Each number is 128 + 24 x the weight over its row's rms, rounded and kept within 0 to 255. Layers, rows and columns count from 0. Numbers have three digits each. The size before them is the row's rms in percent of the matrix's.

# up: layer 3 MLP up, 1792x448, rms 0.0364, rows 382-421, columns 336-447
# down: layer 3 MLP down (transposed), 1792x448, rms 0.0273, rows 382-421, columns 336-447
# gate: layer 3 MLP gate, 1792x448, rms 0.0381, rows 383-422, columns 336-447
up382 096:118147181163126153145146134098099075136183142162089110164121143132158150158120176154162142099121081107083147128104117110151130129092118115148151110142081155129088158128139117091107150086152131132092127110120127140099110122199167144143097128155127138091152157097196106156165150131133107152158121117139104183122165134092120162131108104111
down382 093:094111127135178115105169113113124125102139141146112115142127152143144149141139134121165123144141113079142131109156123103134128119141143118116088111127141117126068144107136164119141135142142121168063128084079117151110118113145092105127179132096134130106137145143143123103124133123127100120105157129146110127148156162067099145125144128164
gate383 098:133123121142123104148137114141097120092135148119126160205105150081198121126144126115107124089125141122092107171130150162110126147084141126140135133123139112118062112121130078172158130137110149118161098085114088118119077117094144084124140137096147143142144115137091111152122166113075149138120125092095121091092057117138163152104115160156
up383 101:126071129143130138114142108095115140158142104113090148119154145119114137166090147123108154096103096159151124137149132158157158131130130174125098089119110126135143141149118157142139101149133132133108102133128155138107170091138157142103122135118094139161132153116134136122112158111104161142178138112129089128141136163155081143143075100125
down383 098:110105096116129107104123106151092124147113096140104146120166143156104091146129183137156133174174126159102107119111127141107137124140133114100167127133145120116117134114126170079152112159131153126120125146136126118110106104122121156122122155124085141116177137145111148095121115144149164123161107155160132144155139108113101140142135130146
gate384 110:143103127166102128085171095140145162143146104136131160152129122163147149133155116144118146142115073090099139149139121141161123140134131162125153103156142134126129082117163122118097154137121146122106150122179090120136116124137126131097103167135152148161119134098135135119132161083083103131082098119120115143115112094138101158117137108135
up384 111:101161123144122109170130141111122098136132201155124133133131124109098101129153158090121149103119126141195112114082110129133123120169148081193143125132133150123100168155132156124144142132092089127121119114081134158118093148126157107136175111105067150138176101135130132138125129138118097140084113122139095152146163129162151135148117139123
down384 093:143116161113129122134154165087117106152146145127113158138122148162124134138135120097117137098138137102158151155136137140129153121126131130119135081132126105105095096150144117150133144151113098122108134141116144136147147147154118120092108134122118160119133113103134119117105099134124125126115140128131126140145124127119131088135146108074
gate385 089:130132125123119138130133116078096139092133100098149109129118129138115169150158152111142124123156128149137122140132124141115160123135145136119080129106103121149142140149123085163146128095124115136168155161102140083176135141134083134153126149147119091131119152155096100105135125097156182119116148152124124138147124113128127125105128106119
up385 093:179131136093135122093106147128133116141055161154084155121140148082135085101095101163062103135116130151131124147128154180069146129113130137102154151124106139126136141130148117117099094120110133163079154118141160144116138118110077108139121141136116121116134129104121123117128112166092102102123108130180119107116104123138100136124157153148
down385 093:132134173141103135117116125122151102124171128106128157113122160108104109125133123108122120107151125183116155092119173097080122144136083104123090127079100155120133107130085132106071122148144146182064101121086116134099144090141121095120129123119132156107141136129101095143143122088152140128114102149064129116152121105097113173122146146156
gate386 091:163110111110174126123161145126137104138124132127133135186144084170154170103170101143118151137119140132192115148156099102120145106116118158124093139139149148129131152157084141170106110139133165078107135104129130124165122161158111125138130125123142106077156160184115137133116142165127121073161126194139106096143082150144125149114110149117
up386 095:117112119137088136094108074146125121089176128170142129145104135133127186099070158130110105149134129095114143122137140127150095143116111168133168110158102133146135151099131134163118131126130140149134110168133140115108130149143122132101114132130140136152188129156156139127097116149076121127158125124109111125122132140112114132131127099158
down386 095:137118117138132173105066096110149107113122109162149122097108132168114143156143178167160130123097127082106123148109115136116094082126116109148085087110120132134153119127151105109114101134113104117145150150138125146090151109170119150115085128130112145104110140110152128115118122168108122126148112165149157062111132141119131115127097134134
gate387 107:104111152120174168171169126117168134107147095165172115155152144134111146145132087139135172131124074129177131154129122116100106102107164153129115145144128106139142142135129067142113111132124097078096106141149129149148152145178110093136157124109105117117131128143142119120134114079140094121113120142119134108141116137120129126115112134100
up387 104:132134123178142116123159085134121118095166119126127155138096150162153132134174127135109126126154119119114106080154148149126132140118087130130084151151111183093110163150095126107119169127146133140094144150096110106148113119167185132142109122118146142090160145158145168097116104145126114135160123146156128131143104149161116122131119116118
down387 104:157123160118104061146108089118082152116153127126110128146117142152152191109116105160105127159110110131144110145143127127131102168155099114127107100109106146139106152120095132102113082109112136098122129164097105114130147121173090139151146101106118150109095080187121133161110121151112099189104131089106152104140092151140072093121120112161
gate388 099:104104125152074093128125136125103146156136142140126102138128141081172136140152104170114132060118147168166066122153148152101147088161138101147143123151152154083148145124107137111131140170131113159125131151162145102131117095149104121160147120126099109143109098108145120109117106103128093142160112180104121146153107142158157137121116101113
up388 099:151132148096116123143120126085106165105091150129146104103134157127142145184151132172062102143163156132109121157145137122136145108110144096143172131116093165113112081108126117086139138142105099103092151142085121154127137155126112144118158139115174123105147097149107157102157151151127128140114116142110106113084103101154123145133095127160
down388 104:119128081132091129136110190128141126142159152073141121151102151141108084110074129124146121145107106149106107126144133146163132163161122134041192082116110152121136110122103126145133157159124160140141131126162095120146133153169096121165088161112138134182139172135173116112095174121106132133141168120162171095147168179162139130146137088094
gate389 092:150087115133101133097159084138117134103112127163155157127105139097153106156104138142100103065131132119114127183146127159127179125093113128143112117122140117094106157117130129136145121118092130090120153117087124123131088098132123142120103132115096114111137148148144129107109092083126156129097115116105060133075142103142145165166140131159
up389 095:132127140123126101112140126122148114142106106148118149112097117116110095146141137131154112080130144140143140119130123104103163120134115126134128118119144144144179181126122204150146101138113139113153137076129088122086169073152117120112138135146084096142111132112133138141095126143142152122128166095165127118172117147141116133110121153126
down389 094:140141140127142158121106123141086177106109115100152159181143123089138097091152153111100150097176141136097106135140110123123146128149121155115134121125114136119094113089096095159131158137101144128109129153129106131108121132128119079193111082114135135156171143094136112115099141135137126125119104125133121107149159117147166109150123131064
gate390 100:164114078162113099146117139144164086119134124131149112154117112128129128143165132158102173148161110153094132153125145166128112124101150113137143143106116150120122112140110092135118147141140164117122086098072128118116153078120156152176167139123156096097176099116111152149153136155067085182128123156132136133130144149170117140085090123122
up390 100:076120093159182129157119120123104142094114154161134086092112076151132082129154155133143116116157125117132106166153161085123101132160115147109119165131133109151143142140133117153157140159162112158156134109150153122120164154092146123112140161154131112131173098119085138130139158125152112140134118123126105123130140136126106123130130085098
down390 100:130141137164129104162082135142136112172142133125138136167165104141118117138124138139112133099121167118096158115132111115122121130148151123110138166103148085134111123129117127151143145130120135134102138126158113130129111125149099121097131142110149110161114164124092109120133116082099113126126147152108164137113131145126132178137136140168
gate391 109:095144142158126138108159171143107119134149105142122157126185167155141130099108109097128132119129135124119126128138102135180104101165111106125115134148111123148125141098095129152149124106107086138149153129099139141107162111099125169098141172110082130128084169141115156132099125137135097145100105134133122143148135117150132172126154095099
up391 103:110103147159157123134102143131133124153129150137118115142152122080153135153108114113161118116113108134144128104095133102102145109130106120144136139154135107145092126138149154109115135128146154107133153125124151125171125151142103089112109188113135091140115128118092125153102111114168146096146156164161165159152113140115121128147142163145
down391 108:159145142106167131116152101119111140171111131100143111104124132067174160126127108162122156092121150155146117129096119105122169133151110125142136142108118115174128145121155133101060120120123112136131120138107121093122132157152129106097152096123166114154133086161128110167148111147150126144145126133141149137108138111098124149104135150169
gate392 091:092151139139137117103099104182118148166108135135177114135119152107123131103137114149144138091135175133115121142134150093133116124113158172060120170098123132124107116124152125166125100147111159112146133123081092182112125129141081105132120148117165121116139127137121127079152133118126115152081143173128118130135138080156156111079129107110
up392 097:153133138143129152169150159150142119082111141094153100118128119176116124105112149141106149117136094134140156104123150158111145089121118098122127138161145132140139131151147139150152119146087098137121098102112134101145115096128133102148105097115112148137149195119146169153124138075134155116087126130165100136117171109134116122124156146160
down392 093:106148113153165149149150110145121115112162079111088144120115117154148146129131122117177149082145118126133116113146119125166138141109144157144096118114124141150118126117151086097138073083119097146137106130140142138132132171100110123126085089122082114151083126132132097164096167104101112137158115133134166135144114143118111130119137159166
gate393 103:124134154105109066104149123135176164136124141135163168147146139095138133148157118166139108172162110132116094140136133152146140153141120147179110110130117129121109105097125135147114098101098099137119132091117141115130136088092179116124105118103101092157102135128103118145105128080135118085107172106156088133163130125126120161141105113102
up393 100:134125158170149093164187113099118116125154142102114105109153105131141141131148081156113127153073128135172130102143158111156097132145147153143117161113130133083098136138135110161106091141126074120136096160152132115169081126101127152129105116083179093154106118131120094090100098106130142098109158141153143120124121098118145135171174145147
down393 100:115148093135119119127149155178151107145136120164123202120163096108161110117145149126117114105155115074140113149115107120128133167135095097164159146095136116125108128133102176146101136119098158116099176138125094108157155140163117140151100176114091150099133178128131113142139129171139144083135145119129130111112106147149106138135103096140
gate394 095:091131170121134116122153147108140124165128159112122129110178179145088151146168163061112097130121124123151113084115149139104141147093105127105148140106147067131115187157127090130120119160108096062090117135101166117094106137149150156153141124132123096137109157152139085158129102091167132130145139133101119141133094133109129090145123160125
up394 100:124106134090104138114103119142136100094167109131125116105134116099141085161169140143120103155123124177158125141167113126140161127126112121149113110120120183133152104128133143121088138095135102126134085158121162086147142179131142079131144113120104123132168153105101126114121142114119129103135109134065106135114099124141130170146116123150
down394 100:125109137098103128137174144133153126126095120109096176173151124160104143150146133082121179151106146144145141132071141121112113140080105130117136138143129088096127147185103141155116146177168105105089089137117144142085108119145137154149096180101123140102132169113142124112152098179150118149104131115181126081120104098092123097136127138176
gate395 090:115095149125118114091126145134136112104174104122114126142130124105156161160131137106108151155104137089130113157099135119108132126113136152120132159132113121143151145121126141136145106159120149089153168090111160129123155075182130110078156100126080151085166123135119077086134146137098135113120129132132084152152104167171159133141074133116
up395 096:099094098126129088104131174122148127143163104107127120099094133139176084173080135145163148131119097115139115099115102129132104124156172119138137101132132140085091099165117102139137081084145095147114124127132105141125156141119104146146112134111113147156148129187152141148116113156055137122153150127113093139135134122128127146145110139094
down395 084:105122156117140111116107120142143086159106151130145155146069113114184136136102119140103133124120102096185145138113112166124128157101122099120094087155120069119113055130090111138148094076122131145153140090136144132109164150135144155118141137120088185149138139134139105095120169170094148121130076104147140130113111136141110096136105167106
gate396 105:106112119097147153140112147162135131126160133150162104163081152099126172128124087142133116102105115142120138147166143145073145104131122107113123162132154143109111164131120112163146130152099091111119144078076125120090142148152112139098131143148115158100103125131107126127087079100129112133122133172134145110169108130159151146120115133117
up396 102:085097129096116117123125090109131098168170135136147108132149146101138110159124099088123150144140115144099141090138057083154128136109123147097132105096128123186148086112119111108099109116130099105122122139119136106128146114090106180162134194143108145104136102126126138089148154115106149158118121098158076110143066115142146097139144135158
down396 102:120164063139135140115121139119162163166137136092094077117157088122138114104117144157124128141144131125076104151144165146092111117113117108099123131149150127104108154163089102128064110102091178101127129109113096137138148074138139144152194111159112125143143114130125164099132133079128120139099126130085121120129122129122108149130122148131
gate397 109:126119074160118099102121140159162101106147147107189110115120150171128152088111125138108131122156152096111116128149140118137116070141116136143122101164145124107106148141146150120074126102125167116115162134121122128135119094108141093091159127131103113141137132164104126150140107138084126116117135125171073106159128147166091102134134109059
up397 100:097128120148095139157102125132135131126101124158118096132136148173134117135131129126125132091111101123144089132130173161200079124103124116128134166106117149171096138172134133147114102118115102136076135115146142123108149097095113134112119098171181108159121111185130145159116147136134100139156124108085125113127106108154124148130119121097
down397 100:165137136141157090121124146111144182115143115149124112117116117099142112162114142097102114126158083118131140118123072162111128138132098153103125104140067138126133108171143143134142067125156161136114132132183071125133140116136102178104108127139134126102102100114111175099160155110098124128098131132105103120119162173129139166132164101085
gate398 105:100114134126119120106119131144096139144155108112120099097150112111140095124102138129093128153159126164123114139105115111130117178135106103164128118167105114131122167133123112132093159155137087092144091119123147133135110119179168148116148129122113104142155172149105088101116173105122123138169114129152098126135132138150141131115100155137
up398 103:127128114123157160111091110131125168128143118097080099126184167112107126147161098135137150118121129139114135158120111111077149132149143160109132161169177097106142150152149121149136130135133063129111127169129128134115156122134121095135155136126129085142141129130114143120154129117086142127121171114168140124101094154166134101140104095139
down398 102:123124099121097119113114102101109139141164103096123130156151112108136083102126149165125132146167115108126107154115087161171100145160121138157141107174104143094143112141071100160112147142113152169144109135160122153145132110145139128154173133048133081149121148130107094132090119147137068119161105119114094074121139146144093128143105130126
gate399 090:075130144131146122132156147149124190104113120148086141111192143143117099128111110100131113166096127065145132135093125162140110113139127139163120153090105149102119123137146131133125123118155136171164096149126149163092165097156132146122102079104127103153134149146081075148141122112114147106106116142102099102101153116121101135130117117143
up399 095:148141134102164164163126132092098142153161160133127132133148142199111148121154161152118089117125101142172127143107123126123131110135124160129117149138155144120146113123113095164172078095113109149139079179131127062115090164141125152156112143121138164137133136108124155122119110102082112137165155116112087133107126106140106120103080116133
down399 088:146105145093112155168161118125104117115089124144125104129100109154105107157126142081211148102135138117123147116121122124140155125114154099094096151099169152122100154144117120132142112137120149099126123180092116152097061130114081092152103097157166153119119113128140126129129140118199118163124096116127126109127148097134132121133132127060
gate400 104:117099122146154139135158097157166107139178089154129144113145102142123127184142177160117131129160137115162179163069138128117111137118156148161125123147140107103149140118107154126140089155095132148119093105163141133135150096113102115117164136113145107161165120128112128141130098124156115130130118140062099144120106095085112114125152113102
up400 102:111143145113119145118124112149129121095170150146106133176114148150092141109108142174101150094126138134111169163145147144164133157084137126083139086104104091139154098109091081144139137094102130142106127090149175088098131131139085129153140142142162128098099143127126107099121113098096120092086074162125133148123123102118096110129137126147
down400 100:081108123121112185091131193131140147184111087137173109128152110138133111108111111140141150146134109098129155145120144099127122149158148135154148113165147126121130097128141103142146133164127106120147081112137145129114126115098144085100150114138161107136113174170170128169145115140157127158182127169105166112125154147126177122189130134112
gate401 104:137121095151116127102145158123131113152177149127148147163158114085124106183178183101160139106143069088126113144112096157122154110164165142093160145124162113144125157157163133163112134123151169138134163086116090152097093114105117157133129160135119102085130103086126119126109113133099130143114116108138127158093164150098130117088172113163
up401 100:112108137098111100121106133124120144167134093112118105116111121161138157119117131116126139131130151128169136132177153093124161131121123142129128154119180118108130093182169121087114166145123110140106098094087136109135157096133130150163161153100136128137092088100127107115143123147124169113112181157092136135126119092150108108118127121143
down401 103:090146106103167120110144120101166187076121109151128101146108092128127162139132064145131086142114101109160153135120127119108124146091134114108135162177142160111096124139085139111122117115157111144138128124120140095131189062126160153160116095114169119173133122127105139116142159100152105146132107132120123144127081106171167121118125114141
gate402 095:118103115120155135087120165141101112172140109128150132115153156151133136114133122115162147090097094165137093141177121118137140103126152135074142112167147159121143115112081132132127167149146092132134119119097113168149160129137136100127115162121167080143158115158123082117117143108089126129109099127115150135092108142144109148096105123105
up402 099:083154140143138149146123135113137110153128136110115106107161081102127093103137139125119110164218102126103088094157162141124153162098125167137127114158166103141108158110144104119139140090095122111140130095112138130147136134141139143109116132143146138093149132080107128104116151117085110127154089170124141144115127092104145151117149137153
down402 103:112165119114132132156124130103143115135101134113153089175171150099151134146130102166120165170122107125114135151132136148187131101133146105139119105115118138103094162158099138117092168124127153131145167158115098111169102115074136126166125112148148122143118110087146165123134107124100120136158168109093148145083161101140164126129129104146
gate403 106:115132133146120106105118113123120118141134129106162117125149132103128092131139094139158161121116118124108092146132100123144115128129135133086105119138117127135126132138142150093093144146153135185101175136143088180121125171158106119124083155136134122184128108132190126072121085092164152146142106150107139115119117120131128160080091095131
up403 101:107158095103127157124133131100176131147133112117106093146148082104149111125107129137158081160116139141160113132130107109135145132114090171122130099097116119125103095150166160115145128131147114133114130130144135146154123133129104141102138104137162116134121108103091111110092149164131151123137153133134126089077098139113138107123149075144
down403 100:115156131122134131093132084135056120127121118095131149159108143103148123123119142114087134113153155186121124116118143154164167164128119089124140090118140161109137136193145113153145096116156126146139190151108086160089096148125120110162142106136135138150132073159165111153161122097138142073127132149136111131139163122188129119108144138103
gate404 092:117144116089124104147102104188127131131111091181152121144121120136112130110109136169154131167163073087117125116125122158134131173115111165110103129114120163138140160094096094124093134115151105126123132116125134144146116095120087096126119147118106058122158107038123096143131115111111089147102085118141136116100125138157106105119163122140
up404 100:136107111093097186104158116169097100143157129148090105109104168152133152129099126093102111120102109137127128113161150102128119142160103115084120123070117121104110129149165138146133141133111118078150087152116107111150091130179080150132090117146133170172119169124126131109141109100139140123101101107119092126117109133075112156157147093123
down404 096:098152124156137147167105110126130097133102109126087103153116166088116128117131172130126116083155120174178118116125143114102121131168131099102149143121124130117105149116126139112128112137158115154157101165106166087136129127148081139152082132167097165122113108113136123119130112114167151096077136118109117107131129178151185104150147110106
gate405 110:124145153135110134126113110141092157139116093135157150131151127137159137099139115078103129130095154136153144126121150138121117104106138148094128131116115093097114114105120162103133145074121138149146141107144121095117159122146129131155137104124073137132134099147140116156073149088149123139099072159103141111131117125123126148115089162143
up405 100:109145131145112168103141157112149159138109128122143131141092166084136104151103140131142093108111152127107132137093156163169102116143132107147097149093128151093166145149124143147139111135119119122121110124182125105108126107102152135136112114139138092167085149105127149164159076135116137155165171137107153114134108103085110122098124083127
down405 101:142172121172162116093107146103152114170116118122107118108144126125154121149125134089125128142119124119164151112139111141144100128118096112140118129136127121135169144152123121077126138103131113117140121084125109113084164121154082137127123129115144149093170107137139156127159164109127113146171094156127157122101116163110131132147117102134
gate406 098:075082151128134127132135163113118158127133175125166115128131163079192123146123103098174137125136149136163140149120113140102085148161096062072094145131135117129133116121100084099094162140123109141142108150128128155092132077137165185151131153128132113156157123107092152115102102157162166130127117145136147106173166138119117162106106105114
up406 099:147136107089126150125113149122136110102126117104104128106108118167126136079123127141087135115146094094121150152097138146154123122149135147162180100090154110104124120128156153175140165148154109116139160130109129121160147112064145165144124182159156149179139138146122091155127099072093092130117158101118165075111088129133125163110107100123
down406 101:134142062126129120123107131129140108122148131139135157183101114135106152171157058102136094117122155153140132132126132124111172084120118116089111120120157090120133107105161135157147091104148076120102153161109184110118168115133122139120104122121115171156116126131107139135142157105136128167113115169132097115186126111111131154121123137112
gate407 103:088100141156103182127157169160133130144130105131157132106132137153106135132096091161151117150116128111107129129096142132116132132093170129130151108123120161134091138127133119140160140135098094166124135153135153098143137150144156185109154104090089135141155177125149089125151129083117126125096138152065161145163119152094163165116086145106
up407 103:135095176150106139119110115154134148120115117121147108130130090094111137100139141162091100118120173104136139105151097124102147118099122130144122119130087114109146153113105111123104136150146112125107121119109128150166107116147162109104142160137133153102142163160127102120169100190142096114163135157128149157137144164124120103120095094133
down407 102:102151112156129155113142109182118127103138156104125165142140127171139148108135161109151158157135133126087160114104120135119126131081137168103102109155169114136066152057119094133108124168103121104131150123173127119129140116137144137129127146119160131143099091173099115121110163128120126141134169131110153171144107132144148089112108155188
gate408 101:110100145128149132120104133079122143149112161106147169106146118133130153120157145147139139128117138147100141173096115122092120146137138117106129133139150129105118151118143098167181146144108144112168125112085113138145112117113138068102121141147120143153122134154123157145093128120099170114095171150102146143119100112149153160110117083156
up408 101:112118185139121107193084121128117136148126164133122132097139111155101119117161137154132106167090103122150117109108069125111090124147169166121100164184103143100082138135091137157143100109094098053191108134099171096134110143133176134109112105114115170152145153096106114126135150164104145154101134132126116116102155151129136152141094092151
down408 101:092127097121087124160119135173134100128152084144165114112144163162109153097174108142122136095153128120136143187115150140128130136127132097130131144119157140153124145111154141129106129145151117124110163155113111123176099171145091121140162135103146093103126125153143101153120109149117145123110077101097150125154119110148151136150160076154
gate409 101:119163120145139110153140133163158083126165141124135145136125122121117111113138165178154102138145089102104161168127085137145137113156144123155185172139143119118117143145176150154148110134142126121141126137107090153089143154133124139129125127135126133151151138091113170180155130111086140128118127166156139127115160141110115096089159173116
up409 101:116163156136178162168153102120149108105097117126130116106122143143133158116086131154099125139126167129112188124140115116139110073119099126123097138128122118124170142143128139113115175117140140132096165173132107130105139115112148126139134117135118137151141105167100145139112122130140145128086115161177152173145170127073130123118140131134
down409 105:131105114134133136114132089143182131137150179153141122166115154117129130062145073144115108130089156130162119172142157100145117147088102167157187109117148157195129100149132135098135144147158113128135139109163101108174132101109124098123126114184144142091166147109147157098142156146134109166102107144127141159108118131129149109120128137136
gate410 095:136147095152124163091143138123155113155103100126142132138131144145119135163104117158140126138127094142124112118147144153093147140106125118121091130113119156127126113094146144149147155150133166115144171156116147119181098094115141073076092122119115070085131151167123140113105108088102157067140102120158102102124102110159140150124141149094
up410 097:129120117128051139127135145156103117080146127143107111136099139102192104109152137140130116115096160138133140103163146111131101136117118121073126162150108123075165149135161122115170103094141108098130177117147133137138114076139147123147140085158092063127137124095142148114085144069144141167136117118150113154094137150108136129102158111139
down410 100:116108159107139117133126143184113099083126170114104109104145127166118174121144110156085155164163155178143142139128135109068153120105137152108164115129146101163125191105112094113119121106117117131095143140086080102121133100138132113181141131115115118110127114147120119196134145109166163136099100124175128144159106120114107143125151113114
gate411 101:111089117156159117115144138131102128113146114149109151089157130119149092084111160129144110132137121119140129143131146167125103107109162114110128144126137116111182165092169121129146164122169148124101122137156169142109122113139137104146122106117101160114149129140111161105124120110110092095103081151167100129138148130136113124088135111135
up411 102:164154096180136155155111111132151114171114118123142116124113085114116106094094122169078087124116145155151129112109141134126151138117126115154135119103122167088131099143115141167083132183126094107137108121085125161148100114121127163122129091106150117162143127113124179137133131132096113162130143127168161124119174153155153161085125123106
down411 091:130133141075128140108137119106127087127162142145085128081128128130118116132107168093145128162127120081091129092111112143118098147129171077105148101085125073119092132070136154115137074132128176147090112120158127121160158114133092055089139137125117118135103132133111123146149143104141142127097128134130117137091105123117109136125145131142
gate412 104:120138168138125096144137123113102128108182135140147090097143191114121117159097096163103172180099108099148096124130139147128104133115109149158132120106117104143153174118149123147099072128141157122132134156133173135102136097106106166134131110123144076114132128124152136135175116129158121125170155122095143124157162117098142112103127096112
up412 103:180132163106127151151163131126106126132179163136140160135082124113140128117119137155163104115140128139109122094114146161119163146122140151172142106183094116108070153118099122143109098134167087094128111178167163132125157132128145135150096088144132128156112118126163129124095123146120133110129131144104144178165165129142151097102133130109
down412 108:130148129123131122129186139091131178114126142142133145148128150172125103085120144109135141149141150159143124189141091114114135125103133097152136116108144122142096163106114131151105155121061139126103144147143146117137141119165114094102140161100167104121131138177105136103091165096133155149105115130082126118147121094172125156103151153170
gate413 102:117125119126122151146144140126132114125122113163150134153113142147124110159120101153141123121120126080149130112162145132138155128067114149123108133107115117143139137050164125133115111129102146100140134135151120155103125091167157120137114144140082166102161122110107135137122090134122131123084117105128138122143135134165131134139131118087
up413 103:145121097137164095114078123156120130124125110090164139165173125156117134129137137105093112124097121136112102087154115171132139126120156134131132137138129150165122123124126059154146108091083119095131074127161128128185123124116129123136133144103137096123155159133176138107071140096121139148129095143137139129108098130174178128168077135131
down413 103:099129105166158155177111162143140134099190122127121140133121184123135147159122081127139149101130149132173094142125164181140124145107118119177133128136164141132081108103110130117111153133148127132116134119102179099166159121131134110123110107148173089103117134129110149140107124117112088088121112079157112172110101143149075091089106147137
gate414 096:188160119105114123096137118144129104068132098106101148122143120128141094162138122129095146147103158096144110109113134120075154150121115113087147108101163126147125104141136138118157092115130135186156192099150153127100139134152154130100098116135142087132125122100128169080145113134164157134099075105116133176116130139171123116129150117125
up414 097:117116149129156122076168141120154135114119148146161128096134119149137109137107176112112163163121124123124116158100163091151123156179114107122145075112104103129177101112122099144174133115112134154109160162157137114154107163124150130107092135112136119108158124125089119142106116096148120136156147125145117134145181125128116157135088146094
down414 098:123151065126130146120161170176119119112117139121116124108176119163125124120114096095197113136144194092144136112140106124094131152140118145142125125115115147130164118166168131100103115123116134113104150083130153181108116134130088105126139109133107103157144116105123134149149103144120072136161130146139096095112073104127179122134174186136
gate415 098:115121116139136092121147136123110077104155110161136078118117119128130165114110129170174094122149095136155114120171125181134125117180182152123148087170155127118098112135115149123114075168160148152116095111156124118165104134183109131137147159143104118153155101126137132093181108102084142152081117122137139105107089142114149143126167146115
up415 098:131135116146147115107165085120080172107143126097142152152096119132141113108150097149154093168112141146174153128129125146101126113103155079157131125142107110134122072080119118139178090143143157164076094161162101121134135139113137138099170170151144140108138128185073128134098149140106073091112162121136119125123116115103117161118124128110
down415 100:170145159115125163166139097079097132099131142099169128151106177169122115090100143138110127166147132132108135152116113162131150106113121160096119110121108164123142154131134118153087099165095121116107140133151129132145086113118104111155169137150080102194091110149106117120160096077094088128109120107116182176136131141121109120151094121080
gate416 095:115118092136124090067138135098087142155116110153114140174119146115143141115095129098102135182166076134141112114145133147140147137141128124145092168138048142121095164084104188090163094134154149094130151138115137128130110126118113163166130112111115121125114104127090119082089124125100110129143140133129161155118109149108154152117118113150
up416 097:089135139105121104114094134101127104133129093073112127141136135137137172090124188141110121118133156170077101144134113142146121133199143158145132168172106130161122112118151162113144135143130090096108106169111137132165078192134119128117136166120138148105113126144142121172144132103132124141149130122123121119140107142128096084149092137178
down416 096:138161156149179124144084122127151107163118137092163106079132188140138145164118107171158116135151135125168112136114126124125121131080130125110103077140118160070126152135135141135113112098095106130167171131139137125140187113162165134131060151098153139149136148139121153099139124164105092113113160159100099121145105152112086124086142128158
gate417 105:123136111093162141133160115170157103123165158120150114125133156177113141154115139160132160162160127137125091122143119105158113123104101159109167125114133150135097168154153131131142136148107139152114137128114122128124157122118147137165105124094064121143126132106119099159106145132068105154134129155117078138103161172113086177146096098169
up417 104:161121112125138126168092110097123114166120129120132153175102145103114128116162119142131145089121098094091117129176132173121180072083097124116144161158151145132091118099123122111096117162062147132140088132157130118095116104131172151122126143111098083115134106125113121160114117109152119158141108096143100102097140126110147134181141164114
down417 105:137152149128122162143136164126114122139118149094121114105129125121142129163146155137111110141116120098150143112119119128082111108096180117125127127129164098092108095127209118113138124110111149141133126145157127137127146163157130132126135102138123186097152142143124138118127092145121164104115123085122108129076117112093136098102168116173
gate418 099:107125128133105168123077142128138122155156108142141121156174102158184115124103089113106122139131138152106110169109087098105125123146110104135120103085134102127148157119075154106113144111149111168086149124132129126139108137112127148135120149127130147093143150121133134090131123145129182144151171118102095107184117117135127167132093139117
up418 101:139147149157080183094134115095114143112109175130133103135162146072117100127159118104110132124167191105095128125141123123138131135130155138129104137120111135096099109174160142154103105123155107119139159084164135149093148104174146104076114159116163101111112100144145117120132141122173086134158139156146131144089143154105103141111162133126
down418 100:137097121091157109137150139152094099086103128128109112128152095161129131088133144182101123183096114129134143097138132113124131131097145107153125120112126128151059133161106137158159121116157170092119111166115155087123121116088133132133147152138167118114108118130104128093129150136121140134108099129134134128161178081107171121133119133183
gate419 103:139134134135109156148172121137126148125143115158137160122132125125134139143126110127155175112101104138147127103105148164120148144146132133147101132101139092115095133111094168121171153090117156172127148100116107148138117175111179149173119132077133100175088127161094107145086121134114144099149140150160142133158119162185123161130160066128
up419 105:128166112083098164073114123112115153087140157156154110154094123094114159145125096111156119159161097119090148134117106095087144137104127167138127098135185096153098116168126141133123111106101154136148167109078088119152146076084138124134135158177150116134118120090111129128107134111135133154090123147124105130115143120141109113143113137168
down419 101:121099154166109113066111142126097110126131142155142154125142120128129090128110148144121091087124107070096163145119112110142112170086102153113127147147156105090144126133103107107136122174127148138125112097160105126163132100147113116149105127123143070127113108125112116123115104100161102122137122156118116108119119081124161119144137133093
gate420 098:133158137137135101133166130126129133126125102153127096076151097110080108135076134146097133128124124119122099097140162156122129161136106107112086162087073129136123094141138155146092120181180152123133095099111128130170064157169145101128152114091150145120108088119116107131112138118119125123149121103189104139134169164156135110123144115159
up420 096:158151105167142141125107124119145143095132127158124038109102089131084098095111156155136120152082149124079098137091083056134149123131093107101148128126132153154143166166141099126134115173113101123132128121091155127174131116096091139090117137081125150097119146137114152116176118154140086100125098111174149104098126108154092098120137100130
down420 099:087132137165161143153131115097127127071135079147130122098117103136170131104139131142115142155163094127134135121129127182160135116106141123130123127085082127132138121142138146151153141127145155129135105156115076142114091142160113105130168149184147130126104155128149099123120117128103091129125143124110146105111114111095113101151081088094
gate421 099:139121116136096130114155107141109135151139109095083131155130115141131112142141085131169097096172095097138150119117128140104135152149139149138160161140145148096102145150164116124114144142097103127115148088118121131165122143157098127151132157100120132120133169152167127122101105131155174115138127144148111085170137164119161117155152104123
up421 103:110101163144166078137108122115098097119124117101125107131159125086139131149090141140087136120169138121110100096146141159108113122113135117069153132162151159118099100119116099140160064108157142105162129130122101180134142168097094128109109119106118120094101109131123136125098097091140101125132106109080114113127106118161091129099139138123
down421 102:105132117117126111167124145076120098101143140132158132135160075132111142098106116089145130108089160163124129112118157104118161146141102134124146123117161116109120155131127106129167110125105165120180119154107089128166137103132158132164136147108140121155115099150168131107136104125180075117149172155169119118131165174136152125122139159135
gate422 096:143121134147130148122143112123158121163164079133137109129154110078168147112153114147111171115126101170127154142146172151099117135118116160131145080166124137153085097167114122115168123154150136153123124134152108103114140109139127145118139154115124149140098149151113124141097160147069145079131096180144120112167128138125162118139107134139